{
  "hidden_size": 96,
  "vocab_size": 940,
  "bias": "all",
  "tie_word_embeddings": true,
  "schedule": "wsd",
  "dataset": "wikipedia_en"
}
Each number is 500 + 25 x the weight over the matrix's rms, rounded and kept within 0 to 999. Layers, rows and columns count from 0. Numbers have three digits each.

# layer 8 MLP down (transposed), 384x96, rms 0.336, rows 133-338, columns 64-95
518461479530476529483510514534525526492494469554466490557455499500503513505501492512485507482492
512481480471510471506483468484442498494523484515559510521498541489505502497531488523449503498480
520479455502532520504502495503514458513510499541477513527574507494470492510493508484552514533499
493507478469497464469502506472493480522456522532487522514509450519440477512519522477503468529500
549538481529484469462544475473535533507456527497411513471491523482528510522531529480510499472503
500521515517498506493537518475468482553525500541560494485474502466490441504508486483486486513493
523512477520521503491484490497434520508553466494511450505542536493467511502537497495475441534456
495480503521488485497499493522470466496496519476560452514481526478524464514488505523513476515527
505482499525517522478537490514514489509499514532472513484454482528486503491470473525495461502505
494539497451506521527513498515487476458535483498535510536515499526486538511479512488481526495493
552470560515462483499507551491494514494546450479513517500486510497498489501516490503464516521502
487482513506470502498501463519541506477484504514512482480479506509460531499515469492520458498484
513547439560547527502529495492491540542519538465431524484543512492501467537473533483473509489487
487469548529488461495531537486461514525508506511508480495489477478503532504458526512503554514530
444472473478493509515472526509533511506507546462501492501525488484518513473506494471519517508519
514494480468486473500475479521510492526475495473436472485504524510509529512530550487508503553488
487532482561518502487516496467520483512554499494498476516483518509518506501525451523491476525488
521501538532522492443469508502533524499507498527536539466520535528466498512497514478511490497476
498520446496492540535528517443519513498507523498520500491499501473501494516469491508512498452538
479446530523523476522484483512495502490512462479487497503480515509511501489469504507478464515523
506498486511489465500514506489499560486530502471481513495511484503538571525467507486479537547483
487420515454490472507506506516462503473547481499569513475500554520495516515474477501495525520546
527476481520483469523490548451512523526500488463554515488527484506462493508501503520531494514449
527457500509549493542468516490505496548511467485542483482532487502490502487500488506519514491466
510482522418470510492522502540518501511536509531516505534529536512489486490512499529480438494498
538433470470513494481495541475477499481520447516491497438464492544512501485514528498513533481483
499438480480491466509464473527513525512467469521518516519465455546468511532531517483529447512494
472473493517483539530506487455498525491464562470484485485533510520505491517486494485502521514490
524472547548485515508513459531542547484523473471479552532488500471529503435487517489502486507468
526482491472481501500486517494518509512524508530477509528553507524527536549503460484518469448512
506516538482431498543472445511491511519499511458496453521505538514458552499522491495492451479543
508527506475462530478474482479492548505485519515478513497475529486491484474521462483472507487546
477479507523462452475469478510509464511489503493492502513475485483484523468454483494519488523534
529507539518505475453494485533510540509444529500465513487483495488504465498478512500534486504491
497481509527547499473482501498524559523458478502489506527501510533522525492523530452516530485498
511466481501482521504543506510486506512509499559484506510489488496506529473471513503498527514449
509543560513503450496587506537495536489518528497485507542552498478544508506547494507504506460518
467474477517467503556473535536467496483527492509510436488513472513491482462444511528545515536499
523507474456525552489522530502518496501470459461504549541510496454501483457503496521489591530565
479514512488512522542493549530530460534502503492520442547507487492478487529463495517492457503505
492516552498517517509474505527503504506490462509483518525525554477479497519518488486510513550493
450500539526510496517491519500545488511490477517509478524483507475509484494535477484517496506504
514511530511498515541479461489514515486524492480490510506474510505477512553476485486482511517497
533469432527493472462534438522487510489518499531493523515496529515508511463468505521501511490488
491525484514498529482495479477517513497509484544476506511511502525501515502487486522459481529469
470453557503541523530496480514517489541495535537493495456523522502470481514495491515497479513505
559474515478487481473530501493515489521512529427478485459487493509462501531444507525536500522504
540526527470518465539484489473468503449484512438514508428442532520492480494518483507479510511540
535497484474512484522483538467464478539533485511509517484518488482541494489507529498447500499527
533503445488536497474526491489504489502506473508477472478468524545518496460510509507487495514485
494530520527512506459480477509507474506519513509492488499499449467483501537524473511504485514530
492482513501528558549455545515493483469529482479506488486550485501447509504534461445513522504501
515492520518488479478471503500539493470487500507495545492519447477484543503521510517493467506502
466468500477520507485508498536502451487512462507518507489494467456474517475463486527523517548490
501497508508497480538483480492474487492473535524445496504497492488482534505498534515520533498529
455512496482522520547490537527547495511485502506536484488481544507473495500508495549483495482488
459507507506506484503514483501549441467497493483493476540444497503532535480530491482559466492513
512472517485512492516475498525499493528498487494525505491499494483532494445484491506473503521522
500507513511497465470507490509521452472481504519551502529512518474490495553475514505487512481484
493493514522465461507532495490500544497512492467508485488518474527499475452493447493488531470474
469519465516477477516511517473476504482554490488492520493511466506501477498506527501508530470523
468495446537504534472506501504498491491494511497505458472495573519500520526532511512503504472494
512472493541458491522525540532487479457477540508517475508498473466486466490544454540508488488462
493491510467524481449507487442489524514480520487564499497483493526518502455519488469513454502496
537500501518503530532532501444451501483525534469489486526539488486489499539507499512469504499481
504451528576555520505501531486478490538493527504555522541480531494479507524500503545519519484492
531509485486502493496486520495481470506494472509532529473508510494474495516540480454511453492481
524507490503551495552523480494493505490468478470480467498489488483523525499536486533499496514442
513469483459450492493525513496502528517487497439484560521542477502482533512478522484514512512488
513504503494526487451525482466472500500472490478499536509510482511485450537466494517518465495462
466512498488502529468473517501494502513479500537540477521523480483524487506517521526521462490510
539519491481508486534517438507506498497523518524498502487471496517499510525489506511511527472528
546544514508466530535478512485489520499479495469531484523495505473461485500554541530469492474469
473490518476495493491525488535503462523528492482470490465475474483483526496483504482528487502495
506512481506469499497518476474520464470476501537511572510536466515497466456454481538513507514534
487514449488480477487470530494512504505548496538480485493502470504541490457519506490488473526524
481460478459528530471495524510532489486504539500528484516538491484538499492457530484478496475537
489449502503508511559491526512541487507517520477566512527490533500526471534505473475485501512460
522500518508515550487492494507513522477491499454471536497521506467539499511500493549514479518496
500505528479531523498515540469498527481463537478506513474511486480474458559503491506539494523518
495515522466502520455472510517417517477495527555510550507479465485513493537500502492522479524501
468519526508471517497497504511469502507568484462507530512508510506483492520486487468469488467528
506513507501486516481488482479513563540460527515552504511503526482530525493485499481530475495521
450508555495496518496506464502523484492557521483479469501508488471552480446529501509466482492515
497550516486516509475525451518557521525509511485545500524506493559496484494507553507510499516520
500499475477520519525495459481522488488486532466471448517515501530499500476515468461486488497518
494503479465512501516499505444497501454492475465536504516501481511501528464495508475500487517502
503483526491517518498530518496494512491464486510479512505479519472512440509485520501503484463526
456510500491498499487490508518527478437487516503507479486467487536460492508492488492552490468516
452537484482526493483506489478511507491540516485536487501490482504540496430537465492530520515510
509525498489493516491488480496505513516486471520506499472511499454501487555510560512532552510499
497515428501520517500517508498444506493531495548530508520542505519514530522503499459464500488502
526504504473492471520463479466487535506487498497477505427508446491510500474518511498500528523515
535505475476506470506475513488420475512480504501545497459499496455480512517514465516503505506511
498535458449497509451481507537525534482521508498472504485489474457487515509495515506475487497451
489513475497511480528527486467507501511502497503497538504476498492494483499485542512500486545505
503453495493486489481473523470545529459479463532485510462493483531482517516512527505468482474500
489556499510490512512485527513496540515527467468562464489496549506476541529457515502474505513482
531471517546520489527539521502523488445466513488496516513506493462483506531471504460509460499454
486465472498494490486555462468510496478525477513548519478506490483543495502500517508491483457533
495497450515526544469502520496520523491482506525542506492530448496500504498465486509508508468486
523466532517497515524476538485511491537517500472560499522487490499512526552502528491536504457494
481493532479520479482488504494518519476486485549517492523483476478515476513576452503519526502512
476491488519506478456515454512456508519480498490487556543531493472510465530506527500489482493501
519499493521490546511492508498491501475514446510455496505519500488481502531475486495440508517451
495507508464471505495517493539518475518499450478505499559487477460509502491512543468473448511510
520493519516507511516501463483445505492564538503498474545464526488517501521519516452530462487519
451511471543528521505553473513493489462470487490480492530510467487544439513471516486470503520461
507486511482498478464523545494484514487472511484495500579469516508499498525456505469464506540484
490486511504515482468506515532495518484529541536505487483512495470520563511503491464479513501489
479502493511460475556468554505492505437467521535507512485479480475507490474485511491522490545467
469492532456478469568525521501473519478469500459531506518533496493444493506460523509462498531519
488503531502492500435492468485542505488476513466522513532542501571513495481504480477509499543478
486520503467479466496503494533473495512490450495518512492527472484467480489476472474467490494539
530484461486514497500555520436497464526497465490500464479541529512466483500520520532493525459505
509478494473514480486511508498506511511449538475504480542494515524524487511510521450499553490454
428494499502518517496507483505457481497541509484516510486461460520486495514532440456468484482522
502510490531468520519502517508514512517542527485542534516512544499480455506489547465518479486530
515553514501496507486479488496486482494497485478482515531473474501516523494508532545514495535482
510458521499549454556512550486484450475501523467543493475510497495522453509512485484496555494486
488521478520533492532443525482480502475526486481440525478567483493458499516572502466485502511531
528485509516524495491495496491480494507482477500466486478532489488543512544463524498514485521545
485503479461438428507487516571504541515484490513459485508505513507511516474518519487484498488478
469497534499486511520451502514512480469537484508551539522519499503547496508482481489527547489558
465475475520503518559474486503530495542518505510472474507493481504537474489514510500526501506523
507469512474471508490526526491455513514487519460511479480520511465482490502518554514482563490502
491495459541547502497541496488473497483506528476531514549505522494519504506466533489497488546490
500537511462497514510436499546494481477490507458489535493505498470488523484491533484518484530514
459466525563537470504503515528494465520510472509496530498464511493520509551453534493520488507478
507485428514511468518478527470517460491512472509469456552501503496514508441502495513475482509460
505548540486511489508497492490475540499536529512514544503513494508528490468495471531471489463548
516504447508531505476505489541527483503488525528441453494538457520477430487453504507473474481493
481509487483521525484522482494522449529489507490508552474516490517500509474477471520483536499491
554452552476485484486554516516474470472477518521517519491526494434526491525529483511516536466530
528474448507493513485503536522495479473517489487478444499482518495523523476496509469484554454488
490497468494489473514533495489496527450532480505518572507472533513488518495494518461470479479488
543502493508501509471516486461512491495512535484529530513525519443517501561499513497500522482476
474473459465478517499537546458493519497504509504479513556526515428482492524478513496457482514478
510527493475508512495504482508449481511510492508449484526492496513468520492486480519479498519490
436537519487470484522526502496483537507472489486486476492454469471476472500481512500484492494485
493474497483501502501490516510558499470483487532492523489486462480509467471494503548550496513546
490518498480533492459495501479534494524512521535507499454519499464502478517535516536476476498516
515505520512508476497488512452483524484499495509531486503470530442517482474510521426519515469539
515522486501531495494497456492440461530493489497549475489485499509539449487502470502500522500481
527533487473509509506492477534503508535518513499514521459475513559488516538517498474519514495478
500472513509545506525464503507469557480488511547516522473531506502496476552513490503513530512528
547519485525504530483532465521543482494496536548457514491480496502495557529485531525478506519512
522436474516523473525481487481475489502507510476504461515531475504502514515520498485506502503476
485472554510481550548496506497499494495529503535529483540496493515545547517503497511495500518483
511539464480500472524517445520435454480536487503510479504513486471452515514480518472483521501492
451489511484522496496465517450491497496491472516495516526493504481525478486516504535518473490508
505483501522540462502545458518556470546491494503486476520521499525538518531474510506510533511476
487440468497473494532496495451549498515515496481505499538528534511466484503498479538516488507539
493489493495481483508497481502508520451498471464486529488478490491458519490546514512529506524513
498470483497469532515491519509472510479537490493486485543506460469516513469466460495530478517495
491505483491505517483485469513473494472450479503462484520487475502508561501506481547506493497494
507457484523513500485545498491520502532529515478494521554487517465496488581487494487508502501458
512504503521498496466511491425537498482462497446502470479517462514496518517466487494504479485528
473496515504515522516534532512494484443510485505542522497503517495506496500518508479486504518471
536463498506523474503510481467518500487484493496523480488459494502517529461513538499517532483485
454506476503519501509504537515495470524537497538494456519497497493461463479498492474481462504498
511504491449464505509441524501484493487488486498449484509514492469508535541497462505482487511516
527482492548495530523491485543468497456487552487521504487493505499524539564479514502558461510482
528452494484500498529489441528508512485468460499496460522527495517490521510459485506518515506481
495506530493493523494540476483526475513448536487472469495503535510500490477520482517494549511517
504501459539501484543484470498472487474511508495521486440511490497523511488494460491491488469501
465477493478494541498507511536499475457516508507517510544512497541529498526574488471495480476513
507531516499466551462475497460482485511465522507525495528475469540464519507522486474502496514515
492514497457527520485474471527526479489472499504484468487505498511519502510500488510478493452520
517513502506507484524528511471507507487522537501530518502519519492513461536512536535493497496528
492512551507477556512490516474559511514486483514432465506500488514541489497501472476517506549540
469491516479506503495476464478488479473466485474489542484525498491480495514505463528475507488495
510493481492511493496512512497508494538477512554488512481507531514465508464524525508506494482500
509519493508516481488503473497485539548501539524516470528445497497463465521515491508461467493528
514539488516504489522502464476513458544517475511477457535540474526545547486534567456476538479567
455488488543534495522506505530541485512515503490465470580473458479477468506468546497475550535510
515528509527493463527505496531487548506506516487436490471493497514504510491515508527521518519524
468526465503463483509511543477523521479490441471523492537459504489498493438518531455543488507485
495496547527481538522494491524531492513524535505504479536462462495524524504503484540511517513498
515526514507523503529492483505479499474495493503513491516494498525455508545498502503532480533465
487486525524465529492476494460569480489508509454516511495501509471493504502444482507530503497491
501480461472525490478512492497546524522509473511534489487489490507482506506467506506497501486498
495519468520480466506508530492479477459489531476555497489492473434480453527537486522506560470525
483509502499527527455524535453531445534491528530478471504504512504511493531490495525487483509513
501531523484482511512473486500506552475481532535490459515473531471509495484475516528515479488489
533510467490512521499469491526510533531507472498500492496467481498503537507509495515530494455479
547530469495459516452488482513513494512491511492477512527545492541503468492446505489570551487497
522507503465497537434476494497496481505452482489493485523494484464495510544550492521521488485452
492472525531479518468506502485498526493441501507498523469501484493478502511520495519501508505526
446513510487497489497498498479542484528484514480465521477525466531491493502532504486510505480488
494491521492483527469533494492483491495530508515488502507499468509469470515513431491543473506475
469469498498501488507478481472496520463505484487505491510478516512501557510500528503473470482471
504505466479445509488546505472485475505545533448511485492502525499478515540488436499493526533503
509488513520517513497498463538512518543527479499527561543548514475453451483500506503501465508484
490521497520490474500474451481513454499514456489506521515485493493515513494499512487502478446470
467480483478515501489503481544523555478508519497514472506508480542516525520478512477498541489506
495486495482495494496494488490511466489532502486480464499499483504488505498483493449499489495517
545458500534518479491478516468504505509515563502502494509482517457464479517521473513500490459530
494475499543513521519507497470524464512489513482523464489545524529466490515479493509512480496455
491504473458485509503494491503499539530507500531519534503495480508561482432491537476509470468470
505491482482511518449550499510497490523474545514475488497567473479504478448499465489499489506526
481468481470506523505503469521519524496493476507488449513534473530519512497463518497485477496495
524521490458489503484459484485500495555528520508519517509477509503475467511507543514490466498515
478522528490459490484475485508499511472478501456509522499498458498525510495511484451488529465511
498530505534500484464508509503480494493480483521532487486541505530501498482486467472467498475511
478530555505435434539516471511490520480528499495502503467502502542511510444506480506493508477508
# layer 8 MLP up, 384x96, rms 0.317, rows 134-338, columns 64-95
469512506531514463451522501527483469524491507457499533553481495537519524526478499506491496467505
482452542473442492533521531521516474507469451503504509501478500493530514463498514429530510498497
506493526501502455508514438509509479533522492506481527495478449446554476495489502523481517497461
539504501528522489521477494529587514471543524491453511523509530489479493475489484532486451449536
511525483471469494522478509491525471449512508491512487490472494490522527520491497503550536474487
538507524504471555490515469532499503497522528472480477473498512482512483499494481538549472523479
516505498526521500522502469460512543539514481533463498496478460530530559470489479522507519501518
522453498499503520530526473541463461486484490483519496485474490485532518490513457466506532523481
514520452503533495504481496465460539508501502485527520478472507545503520476517512531516519544460
525522462513505519522499483504496494485472492504500471507510488490513500513487500524493529491454
481509500483481541486522521481501515486511459512501495471514545456497485489521524507508498538458
511501519496507438521542466522469517500525565500520485488470477514558526514546499528480445487464
505520504472488492515471508532511496505511502519520500498500544492482540508493508452510494470505
531491528509524499486578503448469465478512496537519533499502487515476461525536470519503546492483
535478511533506515526511459548479497500518527488508478551495529524516489497480519531484492506485
484447498510487545492490536499485512545492526485495459486509473499502487459488476478496511508514
460491475490496466499507467480470516547511530509494492534465509501551545554487523485488528481516
498497498508538487474490547509523517478480452470508476543538523520465531482520531464472459540467
494510479517476513522446505476479512502510539527515502507484502489505499467471501524507500489499
475520526524520458519484503495499491519506477524550501501492514495516536480501521478479503490499
501442487504511546498496444536521529522486503469465474554481523473464537472526514479507471534542
550496511514509506514438444521530507525505491501467484513491536509501505459462542514521510493447
536507495514488475515520516496510469511502502514511542479505495513509482489520480508515465477527
542491504492495511443518496508493482484535494489491468479500543490485480476541513536479494539497
515491532507499472524510505564485513479538489536485507484476490482496485472503498496533468468503
515498514506486554524472497500449436544520502500501513469518477527554465498555509513485530501492
515557470516500490475482533539500495500485491483477517495508489518523488534494506548498473493488
535487506469523502497511510528511498537513551518493545482555511531465508480531487447538431526482
502510482488487485511522517507528508521503491482508510445496515476510476421444518525560471510493
482503481469477553514476513528492571475470507527488475538470495512516545481489487504531473517510
536470528487548512476512486519472495528500477536404528520482492532500490512512472501501513502512
512480511527508455480536477542512501491523509514513504496425496446513475508490495507500491488487
498506499494513451533526510501463485497484527513523499486531484497509493492515499457483514468473
493490509490447450499518503515510484500467506514465437443472536442499466473504491507494509474558
491507494511546501507513513480509461507521535481487529493500478518516511465534500482513524470499
526489516472504502486464482475463470475477492524429503489498491480485515518465453528552482481515
512507512482526480480483560508488522497520501501526485486500498523501501496442481472524502480449
478483469479518568522542491554539539456502488444498480532490515487497496522490506464508530532517
502498488471487467514473461492469466473500486513517523460482476536497477492507529478496468495549
488466516550482457485513469497497482465489502558457516477503530464494545476503480487480487506513
503543475490529473525543468499494504512510507482500530484500517516554528531538479481506503507506
495527480520510472532481509453525513490539517481470481486469496488469518544497512504503502500515
482507520525521500463534479502472489475497494495483486521506536534504486552497535520477490491507
505486520585498490503531490522482503513541502511512493530469492511522486481463483514487477530465
491504460514464446496522475472527527469483529517493473511481502485491527518486526496513536517460
494511505506475519459534466494521549496526505490521520478480494536436495544509529446459515497518
512481498562531510517513501532511485442513420491464556486521486492496500483523471550519504435504
527463489513519486473525518521512534506491478489452484496514478478497524527499522464503508476529
468508515524504488536498530505492531474487513540512532488534493440517518495511497494492521527520
485478471490469506513488551505514503501498498492447479501549519508514516508562496506497562465484
475522467484524495476495499475481464537500495528490507485459507506559535481425491505508487490511
487508504507473514542486495505475519521513487516495490496496471528467454554525525510479516523515
489520497514470516513484480490484480513514512488499453496524528526475517507518481509475484476481
543481497533510501502479523504495496479468458503514499512520508517504505521508518522507549543483
547491522507527492433483555511493488504508501523501481494517531497472567500485497508493527458493
565500519503529470514500515516471519484477474497504511509472494485510524495455513517525492520510
472517494477489487495450492484498488511552534461514529458517510510515486460464526492539476534494
538451507508463520517461505494477498510491459494473581488489518534535513505499463516500467465506
492486482505533556544501477508511467510478509509508491496489530482527542552502505510475473524484
515515545521513550527462493525467462520527499521488501540489486471478497507506494506494513566507
508486507492484456486500501465507543541540524518522517465518492527503504463478504494472501483531
484495490454483552477485507542497496478518476456506488514464505521471509441558485540459480522461
518532502513474470471470530521518498507503529516490470472474431551492482494519514465461479494468
537514535515535474462478511505489553524496469538535525489481511533485498511513488475490585457439
509500492513518522514490463513524473495522472494501494573482536527496516508490532501502511487500
495505471519508469515507535509507514484491525493452535519561485465506490516506555520539519549485
506504545521475477508469505521486464515488511524492502465524514503530518527457500527501489480490
483443550527517523506517510532543446478485482456503500502523483507480539501489482454502538504472
494459532494539499541527535536509490490480515494506506515483504490462485476525564458472554494470
492515486520498531493473530500507536513516504432523478483522536503518513510468460478506508492491
490459510522532518507517509510475540488453470530516482522495516485552505475528497451519542500492
489466487520543503492513489477485479517546503514524530489517484489512519516487509518499523514519
535464558447502524531497524501490493495557512505488491528480449550499486505448536471496498497504
501502499462439471538518528536514459512513496443528518486490460537545487509492504500516490458471
535513551474478487490509479513523420408486481515521525508490494482493556470514499512529521512501
483537497483512481511489506526474471518486512522520529494527475472577500515477479470523480513527
497512495552465525507560480539481490530513509474518512521457494545450467473501543497494514516513
478501468524517499516497506457479514523505495519541453490507489515537530504502510500490469537490
514458535486500519532531544498471505479486502493468467530532509486503488541496559498537543517485
495478495492478527542482495501532472540491498501521515520506508498498494517478504474455520436515
499485478486503498474526486520505468481513529518468545479517481484513447522493501487462510487503
502499443489508474513508479462497533500543469496475515558453538517504508488503481511487529519536
537484476527528499512507478463527511448469490533495507491447500464502526555474534486534491487504
499493479524515469525489476544558501499484494536560486506537478495483506512491525505494523510522
512512459540472512517507516571463484508523545473485513494486537480524516477475504506484556476468
511489558471504513525488492494507483500511487509477505491480544546526471472512476507517500475457
512513513549466486481503504561481469509510474488503497495452498500547517500516494534521479499519
520506553528504495519514543498469538507509495511528526511507519488507538554507504500483495504514
499456487536487491502517536496522559515480478475525505503488518518495497501494535486479425457446
542504476488493487480494532506506490524483499462528500546497516504533495489448444523529471478498
487544503492483522489479464484506502466474486533527495470528512538547531496524460526471503462502
466490470539524504491480485475506530472509523505461497526497534508467553503511496509524512538488
489555530542550518548498523547516507492446526489458504514479519496513557526487524537508503497554
548531477490468451534497497507517516518516491490518503504488542514529491508482518470514525482520
519540502482448520511478516484482503518496501490534502487495524481503526510481496484496469518503
499481522526530500487499486500489487503513532480500500498493499506519472479455534510512520501455
492539474516516529518500485496524490488498475516492489512509529535476485486498477519490534483502
517496499538476485511500514508558467499512515502466485508540497463535557478508488442475491489493
521493533545492484536474507504438511486477523531489479500542510535480547489473523489502536492518
491513515507540472556493535540523516507502519478493465478483525512529491493465576498511481502529
461487463467478508467483492458476510503480502460516461475486519493509501464479526507504469480451
494492496483482509481533479503475518503477533478515509502501488528510507493513542495505499518520
500465497491478509529507523470562521485505522553523491498502555517504492482499504530504460512539
508513511448569463510515501486542522499482516526452492494482508475517514464501512482519466501498
474479470502486540511486501544502526462521491479467521497500455469523529516505504487542510557450
464519497489554516478563514526523504461507484452500529498489512484504523501486477463476522520488
507447463470457506518508498495506514500531474526544511456523540466493543476486488501489475494502
479515440450504530539504470469506469495491547541478526492524477479462479500547533512509485513517
523497499497503496507509484494505472524492555525491511531475476481479501501507469480504537537525
461526512517513455492457513505564509508490581541535497491524552510578519492498515510533509538502
500493537526549546536480516477492463492478462510475515514465470520528485483512494519536517490489
498483482503520487510465494485516460502477513459491485463554531485566514472533501501473510516496
550505507523501483469522515487488532500506500510543542468429518502511513492503541423490504479527
508507532529469463448468518550471509520465487503527515504499493509533485507523496489490508532521
497508478500508493508454481477517481461516473506507487499523474491526517479477462518521466502482
507469500469479513498472546488499491472472519508486459534526544497543507486463489515509485493499
497513458519503515493478494474550491495501528487484528462485514468491522548518499523501560513522
553467470481525468525506515500480491524563511513519503460501517476513502484511522490476533467464
496476532485504468502481553489528531504449512490511505521488474528565529481487509517529539501458
530503504497512481518450524485473502531515470506504500476476524528447489436478507474487523479492
457460516539464535521496531519524467516521502499517495461492499480464488493504470550519535496499
526523525474460517484534488490466488515514537505495484478488508498557523470487527493489508483506
520501483500528444467527492506507521521506480491510493514499489486528509506524491481467473488461
516466468511463492493511487515507499505495542501521529490483481501515474514513487518483453461533
483513499526526525459475506509484519545537495487512500482492472522514515514489502506465492518475
506492518476525496522471506539488552501505515540474481507444471512520537467537523499496513483506
530494491518490534514519552492442522493501494480530464504520473498537506523492457496490477491497
541459472517519466453491503522432523509514504458484527499464507479516473482491521499506519463493
541476521497515473477481501500548480484473538489518490463477512477520511501462480521528476493480
511509485510525475525532535515515489509483509505520462511530504507495500524522484520487514518475
539469500504489527511476515472502482481537477483469503493456517510468425452495519539511466477471
479526508520526455483492519502459485498498492487461485492487522519477547513518498511541495498470
498528460490521488513511518506457509529504516531518517538489496453500535532502539510518462443534
483541497540470488490451497462460480477498489524501507504501458480466494514526515511505491449532
485527476512499523540443493538526513534567516490496507465476517509453507516533463542501459486517
537510507447567480501530538535487506487502500503501469481483480485499501482486484473528483496487
475521516480522533500527480516510480486460510527522492524484491456513468537488494496508501525459
481466535542509488521497506471518491500495536507532500485485486511498522569488509516508488505508
503522502497530480509496549489451485534517509519485470483494503555505502564533505507503500503524
529482506500506506501506500461519501458484523497496545511491491510462476486514509522493473501522
509518548511471521470482525535486487525513504542480481459505540512494460502503478550486487535513
532488491490522508502503513467445457463488506459532529528536487445491542505453539533477479492503
506480562525495512528487494509516513457508506503447507536496518508524446515480454530486497496479
509490507501538470480546490524475462524476483517473536481532518461504539489494492554501477532516
488484533469531479535465526501504480482513481455459524474497510460547470489501552550496502567461
523551530517514483477537485504517497460504515498505503470443534487537509433483507508523528501489
505483475518508504547469497522516494507485480521522501494478538541468529463457513558544516494486
509480468513477464475495480490496481497495475523501523518498507496481500463504493509538459505497
487465491542495513454512534502537556468491517498484459498533549505513533486507545549513479491498
554501496555521501489535454514516466511501494489489505545518482543503548510468511517503535538487
534458489500485489503514533514483513514501542529468520537494498483507505518534514514473510475465
492490467501498501518502541491513509546525508476463507537457517526508475519544491533513507510538
529482477443502539499480510508511489476561569516514489509504469504469535521536502517479531483463
545482494490463461455525543499505468525473471516499460496490517488475498495527495500526537536532
510492486468548466511488484481472484486470535473549544489451501509509473478486439507507501537516
517434535546479477519524492461502521499502511523500507479483454508505492488488494476578548506476
548502491456545494499532493515505495548522520483462544534499516550512495491538536491486504506517
458470490523472533512493510540536537525506529516499522494537530528539504463465499478515481491523
486543518524491492517478547493465492525472499480497534476531547484532471487515529481453472514547
495478475519482478517497513501499506515537470440491514465456507465521509494518526514509497494503
486518493486508519533489483509513465482500516499471506503519481506497522496529494551527479570577
524511502492509493518508505540464490494471524501508495490506479459519512462517443480485479503503
499514490542507515502493493476475483505506481486473504504542521506480473485491517491524469478535
478522477485506475528526538520497493514528513489512515494530514495504566495504543489501465499473
464481486494514486513513538541470455517544510523554525470535530504547505474501505484512484498548
507501475562515500519523506510504502493525479483466479529477510515505478496464537497494550516403
531470511516501493547468490517474531480471525510462459547479519505476501470552515518522536455506
485483492511483482523475520471475551450473523491518499499509538513554517502474451502450515451504
487520495458508517543501502514482490503524514549526502470530573482500505556509518445521510528519
488484490512506489492491534483510466486515507564514462447532485490496506451528529491497508498500
503480514509463519507476499491482501528476536476483497555511512522554490533491514494488520502503
472496507526523539528461486519504537520559534517484501484482518504492487510489495481498525506483
546525469507520510471507536500506519495502524487520497505564517502455535502503525495486542494521
515552565510471497509504495501439496515489487499515518496524497501523500499487532495517493523485
532518482476537542491539487560484460512501497508500481496516458523551469484552525476552499559520
508475517464474523472498549532505486475479499512544509528509497513470486500516516483487508484491
476517516504498492481473505519503516534491499516492472494491498505500478454440584499478537512508
517506481461470503494517500485480510486483498439506481481501527525525486510460509484530488471490
489496479492487502481482460524534526504495535524512528517525519526514485484516533511543482426503
548510528527481532467541514470538443498475502472560525454509487475482487484491512504517495514545
523492484482498505503485489528443499540529488517502478449484510492533504508480477492529504510474
509478507529477471489504512510524538506468515503472480503487511484512524509482501529512496532487
519503486514463518552475504482472461525518505479465475487520583509477528477490542531506521502480
517506481534500505499495531525517482500559511537493481469558494518497508520523501470474559501473
472549506534478560548502501509479511486493489499515487470505470524523497502475520451484478488501
529515500552505526511469485532527497475505556489500503535486479513509510510445457509533480479508
500488522463561511499516501467527502480514516524536469517459496490518495512437542521488487529498
504471540494488519503543495483497494494531515487512532512447535530519478479512510479511479444491
482522562495522511513501540515453497451502502491491518505490502533520487513448501463524529506493
500526474536457478524514488514480447491513509532482535436476536519505500499510501491503522471495
505456508491552508498479527500465519453498511532500510548517534471527497507465458459521484472483
510484485483519520535469482503492521479528547525547499518496543512500481554468510502505490503447
557466463536509483486543493493451463522485489508497519510481508492517537526427499526493538503521
514486497486510482500518550511489527493526510474503496525498493468504545471475475450506497493485
508542520484495467517499525524553517507513522486480494508466532529493464525520517498520471484505
468485528475501543483497559483505488487528512493512487486515478458503514480506540546498490510502
544464466502473524481540497480462485487509507512512582485559546546524486532488499489507528494505
526496531529515500516453449535498496470517480530497519495537536464518532500509463504519532461467
513498551506475537521513519506525499430530483516504505482510489508482484486496499468495544533498
509504504511498469549478488519507535472506496496489513556476503541521540532533517488492504535492
523544464536488505527534482469493480502522464515499474476477470514469474529534497512517524533499
488500485499506483487484472496554508498502526493518514487520517504494537470513511447481495485413
537479471509472522503473494514485456481521512483525564467440497474483488505503489489501527470478
533515462515472466474488459540512486515487528507519471463500505476531435464491494502528548509519
472512489453497507507459538506507498494484539546455509480488476490513508481521485496484506496459